config.toml
num_hidden_layers = 9
vocab_size = 8742
hidden_act = "swiglu"
norm = "rmsnorm"
norm_place = "pre"
attn_scale = 0.125
bias = "all"
tie_word_embeddings = false
schedule = "wsd"
decay_fraction = 0.839
decay_shape = "linear"
max_seq_len = 1024
train_tokens = 1769000000
Each number is 500 + 40 x the weight over its row's rms, rounded and kept within 0 to 999. Layers, rows and columns count from 0. Numbers have three digits each. The size before them is the row's rms in percent of the matrix's.

# layer 5 attention query, 640x640, rms 0.0578, rows 547-639, columns 560-639
061:475466520505535533470451542516493430514540519508520481474523478582433491553527497469507512527514482452531482543479526438470493532510513486460465526546470509504501488552517495486542518498513473560414501457413442391543516541492406471472495421
081:513543547508473506486505605439504440491476495421464495484455588492534477557543526518511525538444572518505500475583490462521442542489505577403563491464473487494536502562511479505521531481519496518580476480494506508492522523429447546546528511
104:491506495517464484514508531409571459488501522478472514526432503552494460513491517499451457530426526471485478508516421401523554509467493499498545437468561474525454541537429440538561485496434532535543529508498514485470491526483519508454556518
094:518582535481485481472472536429480451497525496431551555521509486518483556538475495540544530497469528489511430523565496472530464527475496539523502516409493504521541442549506468509508489522458548516516526443414495546453500458505512530496515512
087:508448428544493474521497509478525500493558503461537538484464483521564543485469454525493454495493441497475491547535544501421441467456547526416528479413500489492582465519492585515483482410383525520548486484497527551480528504533468478514573541
080:510444493529545511476514582480547458497530458514531529501465520485468592398447456496548517474554491463438495500552479495530476476516560544506482570538520476461552527550544461474596461514489457495435479486451505559462469502477529475446511556
097:487539568501506555460514548491459483443483472464571622528457478455508552565448510480461485483466592472591473519580458480536518486460539465509561413508513516457584531537479522500434484470475521550528495520497566561435479499484497495449568572
103:496501500449473524532518408529442548522503476543484475479537495510555500529492457500578519521454469517542465465479514543531493524463507531490516490522481500503473484446497497511459492546553538526479461550535464537520525490532436507599519528
094:423553580493481571480470523461448486462480486430496513505422540477524457556566556496483483526327493540582447475540515422455496594489463478492455453487457497517553488520518512478443431495543521468474482508474481462455491548424531553537502497
098:499473424510452458510544576466470503446508500447501497499433484505479514459466436577531509544464513433440490467532525460500531528469429511493519486543552490492477448516526539439560424480506541542488524471528485479405459533480516483430587545
092:541494519485549502447457488510488598497525523479537481511569445477548512515564465493567515490525506460575445441418517519505509528543511395518516570600512494468471510516522564475559450576514477538422488573478446426488486585518520416460483544
097:509490472550572544512512583497436521475490512532555487506507486436529582467469523545522550472514475481428507487505485462482460465548530477520560493450490521517525538465513544546583564526476505515531416508504511541480506426513492488542522588
099:443463445380473476453458495529504492515532563446500485495524472513532511507449472461542528540519521546423473543512503450496517516501527476429460417500513541507531488453449572493450487541478554453506542508488500456536473529557450493441533446
107:489466513485411477420465507476482475488438520477462555462461568546518505481577474522451524506489535388476474501532550465466444526480522428472504508554554506529528480505512521524565445473530479537487497462582453502570468555423456494523533499
093:557465473473500513420446538536549461497548480542532531507562519522529497475524552576511562461592412569482513466446526580468517519498508418467514470442543537492549490571523563446535506477456446484479523503412529460478431402523552491482489433
094:513544573465468486564462470522543581465532534501581531505515500543435489550547443503550451504522541570491513503568535559533519537555506556517506540501592456436464516524490528517539479451510487494570451551499429470457520471548524500568510434
096:549521585552448455549580488486447505496489540517512417546521507532553519525510471505559561502474588469548528436531540496535492450493495506617498537484503524505494552490582572563486594476469499555518518498438485479451481568479530549536500506
087:454556511487539480431474491563476559548480495508576467491518498459489456438458492518398478487471481392513552427508518581456491478574453415511473412524526466448524562511465533496540529468515518464519506453502476497475541502533469469498451474
095:494593450475538430466516510502525522481531538452521573439437524462536531481455477554542488519539556475487496534513481481533451474507517506470543475475466436513544472451479508546526535516497518495527481490542502558565511547485473439594463477
095:540466549490504541490454539471554503550542487487511512511509409453482530498527459547432486501489525541506561511540530457478482464535481465549463448440482530501459462435545448460493553528458503572491456488505523546499448562472479532506564544
098:473370428525557527459498507480547468535451446485473521534554448494457564516565501499507542441486450448490466573482490495434494540490449520535519386433478538475477530486552452502531537506531565468420480521465518485513495560502479485465532546
093:444483463493545449542489471453520537569492500492519481483521398484503437557515472538547466528476508466512492518496469584487561446544532457504492494499512489500530533504535539531532469512478477418488502489559483544567497538488494484476445453
098:510493467611447536485545516506542512466497354497525510514504500478513580451414483470563502436548462513487444500534523507501542570520550498523466506531560515533419440456480513481510561541497570583535524467509472439479506529541463536479537558
093:482503547465490485526519484516465497425519503480521490535479515507494513531471568508492555528539500530455491442541510510524531496489549421484516516551536568513500473392519530465480516503528431431512462503549466555522454440426474555518542487
084:520559566484526450521519500458468559492494544513482605538469483483573429469531494536513538556499567471423426508536473508504503492397497446538487454389577477529490498562548527549532527485479504523513485520539538555507513465495509579430569457
097:523516551555485438483529505477550465482548481469523518542484509560565499451482547474516541506516595499456484455479524456475518467491491510513547555449544573472510482474500533535568467441459527518550441486507578525473443504439563612507580531
088:588525528535420441508561508461499481522510464468414505464437466594493445531543486469495535629524527480461492470456579516554420583452523541426467439523439511494525495474518418457506498438452478472560390553503488508507541466531498433486556483
097:505458519466465464510585499530489513453488504470483530540457540507465521490507506506456611505519527511522488548515519537469523539503433543433449521459425513495504503450595503487542544524540482408561477497541452509453500555474514489540547554
092:504526487531533478519556549485524572460450499451486538534458513421519475507527519429480540471470422541469508487504485562447468488478528486519506504504526506467538504511547470447442460417495447440500425616498521471477437571475512513522542515
195:432565528412560449507472425514473522534468547462523433458516419498519431444552463495473465507417484477545467497419525516494510493500463434584454480548457508499466531500492490499581505525533496454436485462509491489575503537520478450500397420
215:492541523428470493549549534462474493411492489458471540525466512456516461528538476509532520559508525470495482471565534447459446540475509539572520373481475574507546511518545448501471391428455502427576562476543544552477489447422439497479558505
181:453499484460553488473471441509492526559483521508546404471542420544495496431518476498477501466444468520539489515392477530509549466538473452546452569548478488488449515472497531483586557578561462482409477498481484466552484553560534466509410457
190:478453467550536517469423443537512490588503493544527440463533486556507540456477521503479462441510482525503500519427487545523552451548504475463452610533498460500475481485454540523557580585520499548416453495451454436529510543585549473520424478
174:453474474531578528503421466531475500573497496521543421485537470525514503429495504489492459447492483491519491489425474501527529498548495450521484561526470479496450519485470522537579548559533521520393456477463468460570506529568516449503398479
167:502446483504528515478464460525514521511483503539492444474547461536481511445469495515499493440467469515543504533438402515555570479524464439502497594573556451485444510467502527458534582576537493572402436533468495467563487574548535489495453514
184:481480491472572471479480450525506501562473493514525408446544417536487495435493481483475475483421474526519471494398462505493523497531476460537474577564500490503436504474490533512561553572562517515397482498486460465593497564558483472519440469
186:475451464510567532509471464532507498543478505545493399466564465530487533419467518486503478448466451538513496525423439503539550504560469495516482587550489485497435509460500528495574555560555497539408481507467473465576480561573519476518437512
147:544493540453531502490571558463510462478496509454566526497498418452536493498533435488445526496409475489493461461526498423497486516480469512569532429484471514493539513475575535531477461468580508451560592492539598481524511469468436478502540502
138:565363506512498546482522511498507464504477468542467426494544461518488555467458470504517523481466506565517461519438388507591497516561468531571499562566486474516409526428533557484533522517587458569446475554510518470522465555548518473510507575
115:558396424523542569486518534517486447547487496486502422480520474513533578467446468513530505450497498566463464493453409490488512534544468509468496593525473467461492507478543622542559501544598475547514492511504523434459452573548534475465497578
109:561435499468416521518471468520532585501484478554448424470534451543445532412522513501582524526498545506571526499459470539498566479499509485537506521559488520555473526493438507463472522507469468596444441538409448553501487491452560463551517492
108:523443475565537556427569586473487433550497458468503491527479537452537532526470449517476512461469468524463520488505518441517490560511461547466476520444419447472442495459553591529580499519573465513542546503533551381445508518555516464471475571
101:533418522511488562546492487542432543499472472529489400479556438503502547471524542488577543538494498499517468531458394496504537479553509513539496552610511527535497531513495556498531501508557453589409440569434462461515491542499533495511515535
109:482593522430454409525460439511501542440500528525498505465489484551480461527542577468533495571484555452509481523527530501473521452446543482518514472515527528559544485556427430490431463425441520457483487507454471572538504461433471540528502445
104:465558440527558478453492519468560440506500554464512604516468552457515452531473458500358459455493475484478484479530572470513516452468471495498503482366501473441484472483503460530493496460458556433558546466573523491565519496480456493525505496
112:516569558427429412555486465501484572454516532506524506449495487508479494493556567457536493573497529456490488527519531502485493456478531471493519459539567541528583511554474473503411482418433532514526478510392500588495522441451473521522486424
085:547526443491550490496460540529540469501520522464489572479453482579504512509445541490376499471486478513480521492525518499493511447438499454525516492428519472448494422495490432475463490478473531459566562466531534568549542494524476488522578562
088:504467509526512569434535513522429439552461501521508431512552516447540509542495453521524525518536494508454495455451510471557477599530516526516516502546426550472476572484546569564523469533534482497518448501556509440513548509580530439488460508
109:483514557446412493565465451529452574460524512484537472460568478498521496456581531505613505565528536459526472515534505486492486490486551461491469459585569542535575531506517543489439466497496487526498483520431443528469477463487504553513518429
116:478459432523498615531497571533509491516527477515503468538473468477513584502447523480514479466467453523527538498441519489530458526540494534557479518491445483468482534504509560452576524591566434507435536481559465414423468524538523442465503505
108:499505524491390457550450527492450585546539495508500473464543470484484502506526524521588497533530505446531494486495519492436480433509515485474411471495531531573558526541461529491474482538463449532483461499461493470433549459467522517463515475
085:542527498486424458522473532511491542491537521571538477487564486448512466554613537560579482583525532497489497492430526517536495530525547484507502471582559477537539578611434510472451481525458513593449466524455482475430532438474553468511461488
110:486579598517474433471560472491494505507490552450482568492503505516479528465509584487511525529532545474455415489550512486528518521453536518404493508494530519478525476566478515519430476468456504523545448558503525510518522469471472578502489520
103:552483504446567405516487503447542555446394452478524493490499501538464465504547527507459551494464540517512513515521499524506503438493451480562526554536541442508519469530567431514511484474476613501471556536455511560558518500522465483550554457
126:438424444556560570483527573487548414485509482539494491528462486532473470498448473520424448428442484553531524492425497491547506527578482507546550527472452464435420466488500486517541500504501523486466572502554518509499495533517499478478517559
113:508431509530446577548468575563550495509544470550496506483515498555458515513471537528543492459461549528540538483409523512511457465490493514487502456583565469497497516547407494480492499541507435552466525535471483519423501490444475499496530513
109:497511520486560513514546511491534424482445551512474528555453560497459496489432520448459514470490508534483480546433492484544502481461456504497494516457449500470447413488499478474548485440516505484484517493560550470549511533479441494477505551
109:484536595473433460481518472519471507477557548511505539481540459484526527512552559556574518488562518445505455540534513460522494521472502473509475502529551548526537564633473571483447443524467487543540436550493489450440505469490484511449481516
095:456428573520546436523531508469493412475513512405481544490429558523493561460429536490542501428486524560504468513588475536511508532503472546462475470490497498547516430523459530537507508443525494508510521478467497509591436485489454576451533537
089:547592511529507529540512467557482516477505551465481468459483469435566483472523506471510448562510450535490488469508446479482483554506526526498538508497495536457607542563401553477481523500470505506496456464486512497494520511472537505517458536
107:522500505472485494510451455441411536551533491409503544523491493527528526470537502486602543501588552500457451481589536397493491542505474569454510493491495555567596525497562524507413500474492535464571524539461535524480517459483524514496515463
118:502509519507486540471483498512515462539538478484483457472506533482527558459459473515541480507537440483542524458568525541497491522524502568419474492477490535517481538520509538431474474532549376431508443479459492519509478442473551530511424563
136:545478467539440527503523464455482520506462488553465492468499566525459492502455490449621558534532553526474503508489454485432502510484500549496431533537480476579536472487497492525502580535529504570491505571420466547431546495471547484521518441
127:449457441514464605514475489575525558486566451552479505502522484473534445545551527523546457501451525517482501488430456502548507558507535488513528502558486460490476565465447503495495486546498476474478468516475516541416509533535536526508493463
143:494483597452471493492545497491491465426521521459539530536524383477497549471519531500581619461522484464521442487537520489572473491453531494528539483511499551532492450546485537476505473528561508530504450499503528548510494466497448465463478521
128:485503492453513523499485477536524487487568514533519495519575485495498558480470489496541515482522516446486473506439531578440478532500491513489417507452492526485469469471537569529553492466486467450467493489499510549554473489534447475456474460
122:564517518495461457528531518512562513512534542476474529499490534479524414530512544563524481497535523525485518445523483437485442523460513560431552500495502478511581541532402538546457510497440520533546433453562526470432514480477515547499546511
120:496479552504461494504465517494541449551468477505454423511485570448476505481455516465576525536466618458505532466503402464542563506483477549438528546494565495559474527536435436478525499551525498435516524546507430472463469499488536584435454474
129:531567489515461425501497569418500405508498523440532558507469532490497492538441453486557518505462517486480475516546494469434457505450463548455504503407521498489569463592538497546540474531402566485547533490470493563474553459522493470494531537
114:516452493498505452508446570493557472552546490485480432413489598507499487464551463483499520528528461423445492484476582465474513498496475507418488600455529515507470467531556474508566501525537511431424537494520404436522528514484520532570471471
108:467499541527515515506479537473540499443551461500589562486474462498536549486435511537592527516503511494479489422529479470539547554483548512493572491555623468445534484527494591520531448437472483494433533533420507523440453505514512532374545505
102:545503394511497472539501458473506491527526472556488493507572454501437501465421523464477557475542585515492548533489489565531539524528497477512465535539509434487472441453555428497532549519567496511553516510509484513573493444515466454475486591
085:470487532462484542519516522490441463498524475557549512474468506477560494569471529509590503536439472571537457503528485477533533561475505507418443473469434495511488494458485529505492442487499544478458451551480497541498470480494442557568556547
081:525499405536518483524554539534448421512519462556451505562483496478495498490471512518480502523486472564366534562524527483501489535427473508486463389426437536475482474494573486398462476536520519447545501440537507459494532489512439479462534479
084:534492500509511516437516581451461484514449466495531474529490425501472473483480496516495456440477509497495472496481490485503580517529472445562504486578536465465353555506494531497588444528587554556445550545525465442449464546524576488431547552
078:490496520531514509459504526550446557464460498539561549498472449499493589464527563538439490439495431474484504411502463496449444560494526508562564531483549495564511530500439547531554473469509488530495471447531472513446498470501523592547499547
075:514505473447568557496545573513462454473536514507481492534498411431461514536470563520505497486544490526446483530520488423418478489519557510494498505398479555547495516480495563534548429515473525475547429504543507468518487443583488482513533527
076:540514506442509453489472499537504478496485465508459489490523547500463503540528488451480486493536506420483508527532504515475494477439511507517455530551578532560481505463449506507515500447549495497516531453629459489547556536392467490540454500
069:562465499551511476438483480532537494507510481538546522532531523575527466448535506480498569476559467588475480470491516587511470565467494391465461469470553476511528451446475542528561513410534434493465539502466497465477503498501510491477503463
070:543497560482528466542482510550540514496521529543568543452530454512450544520568512497490495518510490489464503513496483581532586487498570496464515520555586466443557468569431536546500498433531471523501492494492463523472505490540476485512537445
066:530502524531494476517547485524550511505522552520552476563470458579543501557444475524536515467546572567527524506500546530549428494533500475574523505511529474546423497532542512549563573555535386539550495490493457468372509542520497515537493503
069:440537537449553536476485519459486534554481523440535461505463476517494470447469468482463511464495507396558542457479473544405544476577505453494489461526527538457542532520533464492509571465548569449509514471514491539506531536499533512479482513
077:537589419494567450475441462491514513521533506454503463443448557469523477450448432536499491554518544494497498492486514515468464449505611500462458455527445415488519526426462502494529588550493526464527435510576525479542575520515447377514462443
072:566504483469439554506540531462522471546489476455463506477531417447503538517449515589482466533477515535557528525529515458473521486523440530568476474487393516498410469494571419418491546540514477530478510550532550573477419540501411547492551493
065:435393491514552557444551556453579411537419457461509496553518337556469546570548607514553520464461448487536507554500509503400414520521443510521565498443476481477443518465572503491551518446524526528459432507512499476502473543465478514471582539
071:452504517474532490507467479463475528565535509449504461448521406508508518501531476485480467475461503458463486538472494582496613471565544488522461523450567456437523529567509546506529546552508548466526503470545505525560500521539546431493429482
072:454474466559476476484496580486486475515470375473532499491529506487513570530420555482544447495480474482466522458516505582539472530526555516432495512513547468545445469509530522481503567482525500532519588517457498531456495557507504524533484507
070:508468494489530536477542544539466543376507535458577449487456474482513518536464622536526519486553503516512499459546526547550472515518570430472525531503550496516434461405455519490512517379516440511536538471545466549468440545510562555457503513
060:576541559501497457575513469563447512464506526524465582515422459534512452435554527516524568555548450490400475447515511535545450514465522473502531527513532528537572446510491556526511554509474486484509445518511522542480526421486466535471530469
067:449459484543489513446536546469553468484546464497474477542475550503561506500449548483518515510503560615440525438499504463500476484485522542555556513466581544501480510509516459522504517530531505515505507482497535516499428485500545597534542526
069:628515482511475452518552531536470490460487513499467516520439440536489455535547520564560535552514489546414483476456577497513407566478551519470447457515483517539506481475475494490498483482493459519528380522504502501509563410446520469498528431
068:527427486478476460497563531558554473494508573547441515523494497443491565492521490512548585501528529541513508543483500565596435541455503557455461510474427475547474465420491438522479588508545467483497464477468518481416493565488481492576494492
066:501532500517523492558500533528455562460431530458509493491519508452484450488532484485497520460534451523446512485539505579501404465423539456499453534548466517535552525468513499430483519460450467432542401537487525488409426546509487524517492490